{
  "hidden_size": 96,
  "hidden_act": "tanh_gelu",
  "norm_eps": 1e-05,
  "positions": "learned",
  "schedule": "wsd",
  "decay_fraction": 1.0,
  "decay_shape": "linear",
  "train_tokens": 134500000,
  "dataset": "wikipedia_en"
}
Each number is 128 + 32 x the weight over its row's rms, rounded and kept within 0 to 255. Layers, rows and columns count from 0. Numbers have three digits each. The size before them is the row's rms in percent of the matrix's.

# q: layer 3 attention query, 128x96, rms 0.0477, rows 116-127, columns 32-63
# k: layer 3 attention key, 128x96, rms 0.0478, rows 116-127, columns 32-63
# v: layer 3 attention value, 128x96, rms 0.0481, rows 64-127, columns 32-63
# o: layer 3 attention output (transposed), 128x96, rms 0.0592, rows 64-127, columns 32-63
# up: layer 3 MLP up, 384x96, rms 0.0677, rows 0-103, columns 32-63
# down: layer 3 MLP down (transposed), 384x96, rms 0.0681, rows 0-103, columns 32-63
q116 113:095118192150121187123115146079105114093137142130112187137124149146148187090114131121088143110132
k116 099:165165131129102199098122135057087097189144127103155145113185096075140141124098170143088164161126
q117 093:087060115125213175101143131161136154179082119081147140106102166100074177143147157172065135118087
k117 098:062117087160147091124117094128153171187167172098123079116089171101134177142136160109169148108083
q118 145:139121060130125148099075058114186188142196138130060126142111133152162071123108146137158085146102
k118 132:080122098118162118135086116076158130052184152085069108094127132142084127111121171084176119175054
q119 142:171113104168151155144095140144136143227126115120120101157157130106170146137104171158152166098164
k119 112:135179109127162140115098084053133124154157132131085087134108122150161078131089171084157103131185
q120 125:195103158126096161189111166126117141209097116151148121161185098120123162145163133159119197162103
k120 103:146129110140113171154118159078138158186115118174119083219126065143126120143135125113143134199095
q121 112:132114081174061145151158146152103121179120114139177124125166112125140101121148117161114167115149
k121 107:088147143134146129104181149114100114129113182090166087141111095141173118092166149109138119124128
q122 108:142130143125122173151123125103053152145065115109150111112156146133154139146162154117143175136180
k122 104:117135159138062110170075097114132169097067110176114161152146099140134162150150144128120150135124
q123 120:125141129179132166161115175126154095101105062107090165089130130120138149140157138142114145177125
k123 117:152123129146169103144149152093170035125096180164128156082140135133166104143124146098143167132132
q124 124:175151108080084133219098164179087075224113136150129142142157103110145165133115080142171145156176
k124 111:183128091131105131163074128139103086231160118137107127148130060173135079147068110147171118152176
q125 106:142142137126101147095121152153173123196096067123082099189145157136121203113089124137156124164084
k125 112:118179131105108131098132120084183124164116165139161127168173152153125097158090156138089109138114
q126 108:036148176157096186098167120114091070142174112137139185195071110163144122151087108180093136162147
k126 106:104137190122086183124190160089087092160145147114144126142120107105159145132100140086089127116163
q127 108:097078135150135128125178148153104069160112154058131125095140115185154144130100125081117103094168
k127 110:124151130099126119151166107130065050167157160102114160100159064091160076118144136087152159118176
v64 102:063110125167107162118044116129088150125138150113101159163147144084141184135137128201127134172154
o64 104:118145052086135086141209119129143147216106090101166122087094114181084067117130096104140116092089
v65 111:117097146185108183114095097169143126128160074102090131115150090131141182103135090142118141115093
o65 118:141125122110112079113141147148106084160061170158175119141142147109137082132157148133096175179162
v66 116:165164055087136121140111120153113108150114047095086150099082143140134153153134170122107133140148
o66 116:126109166137102155103121129136109127099133127140156134151201105149162129101134087125121175115133
v67 115:094184133099142150106123128144136192119143168145051122163162100213073170159132106097112173116153
o67 123:078093116180118106104166122114123056159128108165152121124155156092117077108169095159164099099123
v68 112:118122179145114107086158165063094140122132164116198209176137119161121101129137134097134118080121
o68 111:131135090107129159166133122172200133123151109092081066150068172122111167091107173146088104183071
v69 103:130075129194132159104106057110103138118114093149187178113155146144105130117133117137126116110124
o69 100:185167126118118094142134153154122096115080153100082120143126125121157136094060146129119150177155
v70 114:189096126110142114117111174099095135153098164143154135158159103103130131130138112121143096167123
o70 114:089154117130112070158153057120142179147215107100150141079087123131169086131069162131126111139097
v71 114:090136084131070176095112125064093188148094140138193182114125168128093153097142172177104119127135
o71 117:145119169100164123135172119172156103136202110107114167164116119128160129173098139142140097114103
v72 107:099073107158086159073126176122117093114149070120068125128140120114143227131123054121152139133164
o72 107:081167092086170085116159124129132141175121149175177129123119167145122035159152152132094124127092
v73 131:128106115058162100148155175178168040132130151114151093126103120137147071138141134111172181099087
o73 139:154154117184171091062071028098102204063117151114096178137157141107099181122139147128121098166137
v74 126:120110123086139144151089133146133180061043120117171097132178090110113086140166127177142106122146
o74 132:141121187157142127096192155086175083153199105130111136152110089120116177151091161099113115144103
v75 104:114141099077166150168150086129098167104091162163068081121116136160146121088100139138126120163120
o75 104:134154161201094105084143203099119089179136113078164139152099107072127113175120138109133136116139
v76 103:117087140114142083124104180077113102167119087098197116159134079123156105150177120163184135120110
o76 109:167134074129124114158095067120182167108129169131041114134123127107093117104071109081137122217123
v77 128:162119107176088134136154064123141068151140114133103130131155115112149040149140123120149106107138
o77 131:111133151132135155126106185161143171058068119115170133091145103141179154121106121099107134132111
v78 115:155086166122130104109103151139044176101122101103125163185179144160118127133080164136190151116097
o78 116:082173080157145178177161186143194077135101185109075135072093113127112130095158160065103118144095
v79 112:149141132119134113089240104145157211119137127138098138132087069178146117076152095065112109080118
o79 113:068127160157115141131081117067085068088112145118169073169165176077145136174145156184140141153148
v80 107:085119063115123159105199116077093142156074190168093121066149127083133123105135114153128127134105
o80 105:105186181139121075140116132166149145150155069160166103152097137107115150176083123116133129135111
v81 103:123107166122126121051148151110134162163105157124079153168192144184139182124181091102128050153120
o81 102:041170093160143168179145129142111107132140156124123092092107146157117079117063182148144093110137
v82 104:087113176118174132146120130123031111165161131133125135132126104075164155115080199085135094132043
o82 105:194140053161111119146127150139150109130181181098134140096081127138115132068147091130108136158139
v83 110:169148138160131147142086106120142145111159231104140108074122161117096120080100058047105141133157
o83 111:090091135112106127102142152114095137131115086118112184148138118115146210124119201179142116129105
v84 113:074107127160132151077116130115060141110138156222070103057164136108113139043102174169165079152173
o84 109:138152096146159085157152182120182096225148107049164200154068147138156154159110075114109113118135
v85 120:081139151142121092192122110082154138114141146151104169140148161120098128106127102183115111069065
o85 125:086124082108131180100114129123092134167068110106106092147117097129129120203100145100173090165181
v86 137:113101082109116130123215107142122146167120071197087122119183147171133108121098172111078111092077
o86 138:120157149178125107167078134117099062070104147142173119162088105109115073174147089147187098144176
v87 096:107158076097074098118162045125087178148109125111113133132164126145151079105084147192106085101101
o87 097:143113132175166151149111176136202107157069129150125142110124113088129129167138141132127131121132
v88 109:136144136076171087190089128145162125131114121122159096136099091124078107143151125092147173099153
o88 102:162162078112072122112130108092103140139120140102094110162132077130137206105127108160148171165143
v89 125:080138133111091127134094137136144069155153120186146133150145116092170160195199131181170099091118
o89 129:134104121140150095129150083172135208122125121116165124091112143173095045133121072079154130167117
v90 106:160130102135141098111123133072128165152131085117114144068110105116147132138143138097118129171197
o90 109:129108154073116117168115171148117101103129139125119124230171129154111156130105060137141181121099
v91 112:133141132112127147080157123129117075134079146111133062127112142143115117122172138137116114180100
o91 113:130118110180172107107111100120127151123167154097113140065130130100101152172076094145112118088231
v92 119:182113150182131084079098128131050154127125103081172177158135191110187129162112104110090153113056
o92 130:102081067103151203217140126125129116149157160124093108096090086143067141114158170101154106138152
v93 112:142126114127118206094144109071062150149098116180089085110122123121182126185153171164091129184082
o93 111:125137159126106115120108140213150148151184147091120198160122106125094106107062095076165117058139
v94 099:141088142148132111109122142132085134163158132157091085079161194104085136105089086109110188111125
o94 097:084124052159194147161107139114174066098128130118100167100083099124130138093194172103143114131177
v95 110:119136130171111151130155071112196109164173116154161175168086144071148140136152118131059144116069
o95 113:126153097064147090155079093162053203106051128118143095116134137188099074160140107153176130095215
v96 109:074081088124125130109198184070122098121095102058134060067132156165120154132100107170170138181165
o96 115:161124128128159114130083154194153143146160087167121118237091133088117097139116194114115092143116
v97 108:156155152112102086168058153174135165121138178189142184145119148118158126102099087198149103124118
o97 107:064084072150054156113147117129158126124136085112118137111134097150135151172102160075097134169131
v98 118:117119121072169129173176140107106156160154074139196174165120159162117131121139158085149152127171
o98 128:148132149168161121127131126130156067081156143126097120114103165131151075136153128147130105138091
v99 120:149123188121091090117164149055105129161132111124168157141131127140117109128097114097158136085081
o99 126:180107078118156160178086122178161090077124165126061115079163166105128135177122145142157127169121
v100 096:120120169068131145174055162131103098128124143180098128140071148132091165172175145089101094155163
o100 094:160132080151112160099172099146087127163179129052125120069145107130140122062126098154154193076119
v101 103:124139114185141128114134117146142104155168075119155163119144154097089147136088157054128180122094
o101 104:117123125084112114153126108104127120074123134129153122178085128209162107127188101181146092118151
v102 111:085104145139157156126173134090111122186154065100152115152112121148093171181123123072110140128128
o102 116:193141097092130102148077094158125107082148178168094092104150175135108061078137082174166090135115
v103 102:114126157163147103079138129106155164108155170188123186131143121144141134140138065119150134094105
o103 102:053155092133180124209176115140041093125111121109116091124153145104114111144165157135123133085161
v104 100:090088106082105109109115200169086132100139175142144121113123114098162188148106133099159111144177
o104 102:125133109170145110115136079140164175163165075137184153100109154116088114047139131166118149130052
v105 116:127153124196175115100074125044149176126126234110136146171128148187089129127140099163137136167155
o105 120:093098150093113115191190143143108123114123057130082110128110167085131104103111192113132095096152
v106 106:127099157138126125173075103134117129073150103108110138152120181115098135128104085131129164132112
o106 106:127130140116140162093130184118172108134061138111097133084119129140133119136170193101137118133133
v107 109:075153100153175133198129138094101130190106097112128149158126119175092103156095176115118130081124
o107 114:182091144084067139144126131162093077087115108123114116170120125124103116141150071143132108184105
v108 093:174107125129137081183109147147182113148189122109134113152105085057134116172126074098124112113111
o108 100:107087097094111101141092101118059184119115111186177134100154110132129142098147119155132180152179
v109 114:111095165107119169179072115104094161128158114147157181210155144080100174112125154135065109120154
o109 121:188147117128153083124193173135152082169136161081123153042102114160154067106114143129117126108119
v110 114:096110137108130161141116148095109151097130177092150158195081119139124085116107121137130153138128
o110 119:148148098111107088159134132139148184150121082176116133088122139101116159114150179118162069100093
v111 113:110147141112105161146146095138124103098088089131167165155133126147082162126144093095121114120086
o111 121:103184124152096122110168121133127106115125158124092069057132126128157113122138164177091167090169
v112 124:111129099114105101146062094137135127113165139086151121183092152093171122150089142131103168133095
o112 136:159121072114195135137174160116087159151102147120145164069131091115089166138180144147117123078170
v113 114:165087146144127120164080107096126074100121133162134120121118161066098160166157059148069124115131
o113 119:111149135084117126093082141161148196153107080126112120098111106165109118111088167104131157147160
v114 133:106125112153099095107186128086104106128118108152162123150048110145192118104123128120164164099156
o114 135:134186138087156109132071112157156212153084137121107124113173173067077200096132115135104099169108
v115 123:134079126120157144134076187149104107120148083190084060111116116107078121111131135085138114126091
o115 127:143159110147120141147112097075114124185138178093108206073133100107178125133113111140172132121186
v116 102:174136156144101125099170156156164131136076172165083120101135157125187113113161147145096121161096
o116 106:089108129104151177115104078151090166147201091089203120132115128147105148172120130128180124097136
v117 095:116148122147148142137109128163159139104089150106066126181173124179082135119118175144108141172150
o117 100:115149178109111117139178166116089109169143118123180102132078105144161090125182099114118104087107
v118 104:116175108109101087118080141142119079113157126125161162045169208120159091086056091126127154138114
o118 101:163104075122129143156151130127157147139105147109071186160114088133089198169149130150117128142128
v119 098:147148124082093129107093149133131124136096116108180145176085129123094093185086128157177129082130
o119 101:153132142133112156171168125122187133104122127115097111103135120132134145133165179121075128093116
v120 113:092079186118149142136116099180125133135162094138064125143137077104147121143113085131185150133178
o120 119:159158040127123072113125136091129097112068126164148156140140136189102131108171105110133105129077
v121 104:135136102131090108142080097070134102156127125113200155137135141126165143121188114110115087148189
o121 106:143122152124156095125182170143135176171130116113128116148125109122128133126058127158105161172093
v122 121:126147145132113092094110129129106131122122136073106105121127111164100155170083129108181175173160
o122 130:108115074130159135149145151124153133105162136139120097136135131114109126064209109130116142096088
v123 124:087128148156120137101167140123155107121061094162209177117166130143063080120144177143153105116145
o123 129:207172142083153139170151098152148116120191123083108088136091144170179170157116101172103113111110
v124 108:088126149125108092150135153043138148151156083160177148142166135208088150129074126071155119070104
o124 111:113150113098145136150121121156152120085075151134054144171085174103141095156128186216169078151123
v125 110:176144167083130141109163099185088116075101130124128131136105141134219164103126133178119159095083
o125 117:081133098198146113111106102126151090138117155122124093065163162139070138170164160078121112108152
v126 114:166068113153173110137097168166151128119082129078048093170132103087118133148160116188138123159162
o126 114:092161162083135127145152110075065165131140109194180140057140101148142118085139154052112134095140
v127 112:138139146136174161133128099119175193195142098073111107125111098138171177081151099125147123120157
o127 115:101093108105180126088136136109084109085103124135172146162121184125113058160146194146126142166152
up0 108:157162104140169115143150092107094213125088166145083129116130150086075188101113141133093101170093
down0 104:130106105167080120139092112115161128081100142132072064083124148148096094168153147110119125125166
up1 092:100057124148135140145110131209135120092142101127086056155163159174093141092153130103108124089135
down1 094:114158117112095115131131145063094163132087109161178150123125114064215145140075143168121134139172
up2 128:135084139113159121156158142102119182076096145136118129145122173083112097146138160135134137106092
down2 121:107114180143157099096104122106106154181154104125148181144166083146171130101165147148171096098121
up3 108:126164110152142138075152116149101107187138107136050166133144124166121168066117158082052169089124
down3 113:135093153135109102219133053162138091100148140058150122132136096152137157134163106166128104193121
up4 098:077143111169170188133096144127146115147070158208181154147144127123128157102111124158108124114146
down4 109:191101194074144140141150108138183179119113095132139121089125087097146088180155111094100067121122
up5 098:117171167093186092090116122145099052104127120093095133154125105135095154132103144152058177148133
down5 099:115117120121187151142176081064122142140120112112117197167135141162156093081178103154181091142153
up6 106:075112114089118154155130095135132147124129104150106102109142103128188212155057079142144123098154
down6 112:139111194144118168176138129154127080129210117109119085091182054152128163110071146185112157100113
up7 105:136116102109073100146080171103101148096088196139081155141128089126140180121105082141112133072113
down7 101:173082134131088147092094103097206129102138167160071150121056181127184104136149114109113167141140
up8 098:162137082114154159170095164156123051117143129145096145191115131162060178137120064137103143113110
down8 091:134150156133180078203110086199152117092130136110131116063131158072132160083144088167141153077145
up9 120:103140147135147064133138145121138131129066113099101163150152161080062162109112166083117110116156
down9 110:192108145152155161124078077163089126116232146076120123153105142139190132171102144152121144124158
up10 103:143111121119128150108124173123052155101145170103121057191140120106104153099149154111132145145105
down10 099:087138157089089114112141126146147145067113087155157112134156128145147147103069149178095102145140
up11 106:136185107166121116133121176172156118155086093130173132134145170147089094145155086106090124119155
down11 110:188193121136094106114125053105114093096171134197139128143111159179150116139115124099137107098062
up12 096:168147140146119134103125148163130107117130110102081147177143114095155114086112101171108203139117
down12 104:105170140139107178092152115101075148157098131122117132124088108170139107113174172176154111141130
up13 102:026122117123082149098114154141170160145080104102145153147150098149119126119161140117183145083075
down13 095:134085104092141134123148166102140145146189101199112105124146079092137090136087179193119092115148
up14 105:131164096116105184157124130103144051088084115094134149143129101155109163088156107157133163093090
down14 103:054128099127119169186172081145088177174117074110120158087134091088135091103156147121123142121109
up15 111:116131195116055164142175121099151154130118114093157126123131086092154202122160104106153118081128
down15 120:146069094160119117151149148140156078075149094058153105146164100125116138120104130185144102110140
up16 111:131178158091104092099155155088128141211129147077112092092168128167129148028109148056118163153114
down16 097:174099118158168154117144112103121157166150104081114165107095162142141087166131140085095164191158
up17 088:127123178154177155084144111084117165146187116118103112093122104122073156118070142094105119095078
down17 083:093140182111082119090157130135223144156126061099127129115088164128028152103099161158128100056106
up18 098:124157098165131090115091072191102092109079132158194157179118078152092187148119143157137154122141
down18 104:136063156152138117114137179086107119187151115087139139107094140102172147121157090129159163104098
up19 097:098143130116139117125132164122140073166113112105180117131171144124149116147141025150145109092129
down19 093:189174119118094123109099120118154207169104163114110084102135121145123063130136132151097135142142
up20 089:144151164145115147093124114192165142175118120086172115123176085115132141165110113127060094148133
down20 089:171138114111091142105087130146067096182156225123208144147153114138082116142175113123147153106103
up21 103:116171148128126139074195159124104123130164088082139133152180136150125117127106106042058117151147
down21 087:111155049090121124126102185121147163140064123153116127161119139152126145140133150106165131067114
up22 094:093140150159086128142187123191144124083176112060066144161143153123162083148049122156144089115174
down22 093:136135118145179128104118136100093171157146172126148181107122108117074094132139187059072223201149
up23 100:104117105172145156085131074112089104090114138136133149097170162159129112151139127080107153121192
down23 101:145141172128108140116103116181112125151147135134119135180103133091118135158135095199082131108173
up24 086:042091118138107175140088095122109150124205153092108132151214108134070196218116180115132105148171
down24 098:134090065141130161082138087107150102098137130112149156126067061116145175101155086177063147092127
up25 098:110135166139141160104132126124093158140095062092093133181117158108145174075173144135091163108137
down25 091:112137159158113152116177160087127190106060144086121182132094200118137161140073145161105142160134
up26 101:117111169123153117175164143136154163170108137121103177149161146064109114137142076085133154124096
down26 088:089162117089104114157172124174166193107116145111094094135164145120141108082143134178107116107146
up27 091:162155116134108142146124025095068123107144118095140077108131154140121100105157151122118177104149
down27 086:178133173125129117090125110107125108208126175137101159141160151115121128091175036194145169128134
up28 117:093127148145088083156149051138044119119182168194104110113163143107127120133109164136136111091096
down28 103:101210111141105108109112129132175120139111107165098126197132177105140120103137139141149119107139
up29 098:121098138157127126128092147068084119126132174150098084148164196094126167077178213190125141100115
down29 096:119170062197134163079116098185164155161107123138121165090146141131138146127100113114094162185121
up30 110:131160141189177106021162155127131111108102127171122119148087132140140145141142085096146121100121
down30 108:144136133098170147135099162107140118081126065120186069170089146148101101164118095052166093152103
up31 108:081136183122132141138112103106083076102109150125081138145179186123170076137110176102133119102134
down31 091:146101131153149109114105193092115098102055138126197123157129145116106143147105154130157118150180
up32 093:131140150126142127121098169158096119091178100174152065160135136123052083166125136105099160125186
down32 100:061104167133106124148119107129085117140105101156179102198093178073138088131150102141144160107120
up33 096:172136133155121149163152177150132140089115095145160147150177099104066153143101196151184119132072
down33 102:108153113156146108138137102153126137054118137078074085076107141090132143101148099134143115156119
up34 078:182117120150091107088101162125149100163079157111133153153096126119123145168203078106179121126135
down34 078:070123145147176109110149136132107066042169084149123139158091173140128152137109166185089062104108
up35 097:183143086159129085123159155122131127077154111120113132170198138131086176154125153153126059106081
down35 092:096091159118129083118118124185177141088189091125116083092129105127172089133094101118093158120160
up36 101:140122168159120085124129170125122138134060141075082049113170087112114084156097099166130078126141
down36 095:128150097054127131111132136147170105148123154194159177108087093134141123096115113121109188212126
up37 090:105190028166159136160150167148139091135123206143134123102162114141153137098090189105116126130100
down37 093:193120175144166156128115133131150148163113064134099118131165188138166049147155063148086123084099
up38 092:185140095152107169109159089109126071117164154110048080107127121149161142161095137051122143145041
down38 098:102143142180128149127138132157225135167135064073088157116088186123105158122117134168080119151121
up39 086:118124116136161090096140130071163129167118134089131093104087097104078114104141151084111154126108
down39 101:117173149157097123156139086122100111187129150117103197076102168107122113104147110177127161195110
up40 089:172155142108088090126170117135095136174130128104149145176118109119103098139062077092160113076126
down40 093:115104181133158124126137138155177175134196090099098169099155108152136102051129150165135089123099
up41 089:156095121144106104171124140077118092164099134121159079112105124172113100144178153086148142042065
down41 086:085149127160135120129227153123155126109167136122107169148124148158142098058157093125109123092154
up42 124:076134147081085165155202180113151126139111097093161142109143078118147157123184141148142163082063
down42 099:103168127134083151167121194130142104122096116141093078135187141119141119145210159117145084143110
up43 107:075179082101111138142152165117136133123081129151187108124145111085162080117185170146158080141140
down43 095:121103062141200127092123180137161104085124098151126100125059174137150098086154207119106100121120
up44 096:101133158179121102152095160107212072156146147117180139130072153160112093139120096079135157118103
down44 096:112105103161146095147120175140151057078146093138161104129083174182139096153111111109103103065172
up45 111:160113107134138135106097155119137146128148140186126151108102181080082154156077182136199109097140
down45 103:065100119137121081195184098157086125085111087103126168170155150119156097101190167135161100111075
up46 053:151112147162123156151111142118150145155103145137085124126185173134120160133113188151133176108152
down46 079:088137133135194127094140114141132120017144148106116159115077099125157079158105129113116092142100
up47 105:108130177107144111138131120178149112109113157137117126148183110117128159097090145116102170137101
down47 102:142096100185150148138111119160107202158095159107116187143102163114137126118088134091146133194119
up48 098:161170122136153148162128134121121073113158157157115074085095099134060152126146140167088132127131
down48 096:128112099117162085135195097125111134083218076100106137149197143114142100108157146162096141086080
up49 107:106125075185119094109147169083093179102117075104100102106153142087137154126146118137127116087135
down49 106:170134136163110108095097143156147149089145096110099121095125183105118147100090094163058142173122
up50 125:128129113123101093194145199145197135079131131122109179181107121110065193113131125156140148062100
down50 103:159110127122154051165174130132116163113113158095116165166100184135076154144103136099145124086129
up51 112:134148158131164111109114133089118118079050140125122141187125123107140119132155151168093138096038
down51 111:130137096078145116143168165202122110115135177196059108158121136106100130148086162137134153092088
up52 116:076075184084123171176087171142155151133194156118106084172121141097105095085156111153103121120164
down52 120:114133149106124159147113161140136170173125073105080116180078131162077185129110120094144108163156
up53 108:155121115098089110095153148073089164121094110109135130094131096166154165122142198118110159097097
down53 101:119120132093138092062096132119115132066074109083162138176094151098085152182100124096182156129128
up54 092:156141197144138124150107161089115128139142136128103174146106122134090142113092165138095124153161
down54 113:174147102158063131169065113139099117151164143127145113167150135159059114127130115100109152142096
up55 106:132127075114128180108137164144146135140126161180094115121117065169129121081115112095038141099114
down55 093:143151110114064091168125140163118114138125168079107140167089124138133157113196113121102153184166
up56 109:133117088125183149098080191093072150117085128221142120147133122164122142124088087113115161077122
down56 116:159122119147195160117096200163109131108167142142079127119163133138137088157136135125110169124108
up57 095:155148147158133099101070144141067131104106098088108145157098089127134113092111098130134110146154
down57 097:124187159122146096072110173174093160146088079167203139125138176171083105126132166156109129113130
up58 110:063102148164097173096088138133153147106126151071081105132149171116126100088174125177058160118169
down58 118:157141081117109126150159139118150156121088100101144148166144116208139110124077167091170151113155
up59 105:109129131120132072080201174155181128102104150144180199135138100101097111138130131146145094115125
down59 095:072148140129134111171111134093052161175112044124103140149088161172129125148187121081111146111100
up60 101:162152192107110154123155087133109123161154173039116140189152096108092174147149084135150121104130
down60 106:115099060140103141129122155181121155034133056169095132124120140166173172102076166164092135116149
up61 101:138102177113127118101134149137105137140167102129133103120172179129047150145107142129104088144157
down61 095:100132060151120112130126130133132059130108165130153128166153064137133152145131121095114145085111
up62 109:120126155166066172090157150123123143094100126128108079064166133146139100150138079137104134125172
down62 104:177133119131090099113081115162186065137170178111182142063189124125069097125119080108083157159122
up63 099:044092137148022133128168173129141128141098107085184110148153128127112135099145149158130127116155
down63 099:147083132107115097131096145202205125083163097112130139144119195115071057098165150095144125127127
up64 080:117097168079129134153130122159102095150109156131097127165108121143157136085155081082111116126132
down64 087:161112105082091133157127117152052158129159094161170160137206094157097123168144125108142128126153
up65 106:151111165155120109182106132127090169121159161101140131081166120116108175126140067088131137135116
down65 101:164147111123133097132151114159178095099156107072158207059177126085113149104098144123147125140112
up66 117:140079144159087131152072134133080145139119119074148129105116117080116173152150152169143121116110
down66 106:120125114119188168120104112158166063128183150134148160134086179081091204136109117139077171163174
up67 103:151102100141115139180138122108069093126130175129108158148127099117071128083120098127126198096152
down67 097:123132127133139114095104136098160087095078135144127103072119080110148146114148137178107136110083
up68 088:118190155165109152143113122165080162148134092093108115153107163106164184058133136150097132126107
down68 098:189140128082154151127117124116148104135136024137090111142112140156201102129083086159078110066131
up69 097:117115160135132121130099153109096187138111071102174092159075137063137111116134130136090123162107
down69 100:102148107128149131135118100114068107107089195142117164111199173133109145171175065133119158207150
up70 113:197052138169113173162117108131112138156109150083130137106119132114099129125097115154138140163156
down70 114:133144092112155091135133073140141135056158187038109107148073113115112148125194196145167129132099
up71 098:137106141101107129152099131094116063087111162189125137164126118125137063134111108159157104147113
down71 090:100111143102106131127130184165061171179093132142098154118202131130152086174154100142145172069115
up72 101:190122145106066149115113116101100070109159136128136136125117114138109154105136091136093124107230
down72 122:173186098110168109124142107101115074149193134092120110157131091172076087142073101125168134148154
up73 108:163123137140162114170121174178174064092124088119136113201154153118074105108106108119140102145096
down73 104:092165096149061149138116101081099135167096201127116136099142076114153166157096118143150132217133
up74 087:132082197147107162158149177155084120100148087141088095183156130108088167158144171126091151122090
down74 087:035184168138099138135098126096138103116073127147151131088133132134173153119077125077126130163147
up75 104:090143134115113122129172161176071179151096142094087145150185074107064188141143159092148094132141
down75 090:150097081129129158145119117137134148092100125162137159099093163144122037151158200113047177167087
up76 101:153119215112125114115154156133150147141116165132109121111120090115135127141213154154092148135151
down76 096:098152104175130094116155151158118108116118172156107097106131127111095137183086155129143145146130
up77 078:067166117136206105131160090100141177116097140127039136090127101142128132165059158121111094073176
down77 094:175138053187090158157054154099137082123137122165102109171105165132140105124136125107094108112128
up78 094:120199109114126181111120088092161068112082133140118089100113088122090224142127134134179139088169
down78 087:120151131157168081151130126146122108120134125106133165156187161068192171135136143133070170147119
up79 084:102160135150170101106182089101105137132159110102160133018096099157174095104107138142166167073176
down79 096:074161157150144136092160153072105086127156154125135144080138150121145103111110138110141104080146
up80 093:094154114182114122138089125220114143068164091153068146117174131129166139139052096173090139134112
down80 086:151118179083133149140177079057150178140097116132142122076084125139122143099166152102120165128096
up81 100:108115097145155170088135186142144116132101166132142135138046096186113213136085120148115199093134
down81 089:080128179161095097197145146106095121085137154092067148165131115090154141073161133128153204120129
up82 100:112146134157130136072134151095128108123171140082094128091077083109112151093093098120113083117183
down82 083:092190143120117142113158143176085150159106140129213091051155107112111144123127088116139171063068
up83 093:095165093120085115171075128150100128138087145192163067136191127128108086151121096187130122128111
down83 113:126107157117137165152104157122155168183164111108119156118145079109080104167157152169147147133077
up84 094:073112133109128187170098107118145145112137155100088167096136110169062212099070120092148106154142
down84 097:125139123088156175106128180173175197094137099151089131138083083134133115111143096073052143151129
up85 086:152177124183127139081132175087109120072091138148096185102111139108108165114168122091147139119177
down85 095:159146070094145183118123149161134116152176095110142102133094161190104082159129072140150150099127
up86 087:048095164147103162118111112149104118163084159136121101108063123182146119143111113074129175078149
down86 091:118122181161094122130163085076145129127120198119199165138139124097191136123143122122130157180113
up87 083:163124152127117141121129146085142151155064129115138156142115138107129106139153150094177124099110
down87 091:087164142152122065075145147171135062126130138104106110087126111168094152092105091140093130144124
up88 084:138121165155122167140121125090088096104146160113095072163138165157124123130089114117102147116219
down88 098:065113154109123159154160218153082132201134124161175140154159157126098119106118112108153135156140
up89 103:122056114161145163110143200075087111125151092131124091112127118136125126160117202081139087127097
down89 099:134151132241143112056157110153169078101106135078137167131129172070124117110121103101081147106136
up90 123:065115139131107103163135084117087197147142109103103140092142130103156149145138111140152120123093
down90 111:072147220187138151150101101137057107147188110133134118156096160170166145180090147148095144132067
up91 109:069119162116090136107087132181091149130114078094103085136105064142132151127141160091150153109098
down91 106:146096172052091147135138158156132091152177046170140160139150136181105094087069081108092129119101
up92 088:142139076175107132124145129123095134122137126107155092174092131170121099103042120153138174164124
down92 100:129111107103123104129126130143108153093163159118140139177107110174105072108128112120153155135122
up93 097:154105134184166135119106167154186165104089140120105152170153154187112117133084153141070140106166
down93 095:045131137156103123071175091072060077115133099148180123141126132158148127139118126146178135166147
up94 096:171149127073195092196127161118149131124146166097097108101134070172104169145117151128087139104126
down94 094:093155067189151155105158133144131165095080125191130136129118115134143126115077147114139076165101
up95 105:164105162098109077083093079155130185113082185168126146106116182126169158132157174138086101079097
down95 099:086044209120183095161155149174186108126179138132155088124093122140092150150099102129167060138174
up96 096:114133140127101145155166140156132083114149180088060143150147135101137129058151147132105086159152
down96 100:148137114098155104101129126118116133156153182155161158069138078158131075180138161109139188088145
up97 095:121181140153158151091141125134143179191077125133102107151146168093135173096166170149091156107185
down97 108:155158077130141105110089142135132129097132169121059158130139169117115102067156153184103184133117
up98 121:123149159083136128173123123119107099150115165086112140185136126057127101122166171172150130109120
down98 095:113140128202108124108103181125158184171127159132086156093137099189039169132189144084125103142148
up99 081:106155073116098171184141083139107140130118165067083139126177145119153167120124142132134156109109
down99 092:162092123123157108120226156150109140133104076161084157077108127141155167182097144095106097166140
up100 109:075135177172133178197122110147149153166166130118106117084181127118049134116079144160133142098147
down100 092:077166129113179121159196129167126159138112108137115108150115168117113094131155140093143096159146
up101 100:119195152109175097167090135131124091163127128079115109153160140106172126154156155104122128104160
down101 087:141083131152166112102161159163133108112089172105130130145084176154152125163086175117165091117116
up102 103:154072133171147162124110179121112095168152115124112085141100169151075119103104125122139122056143
down102 107:063187110154097036137145119167150188099075152127117151113162075076138087135130182108114138179128
up103 092:162119139146126116035185140110085084175138112110185118157195168134113117128160134057140135094168
down103 094:046149152117131135100113157157107163154073103143134124142094094108133150148163134174135132046149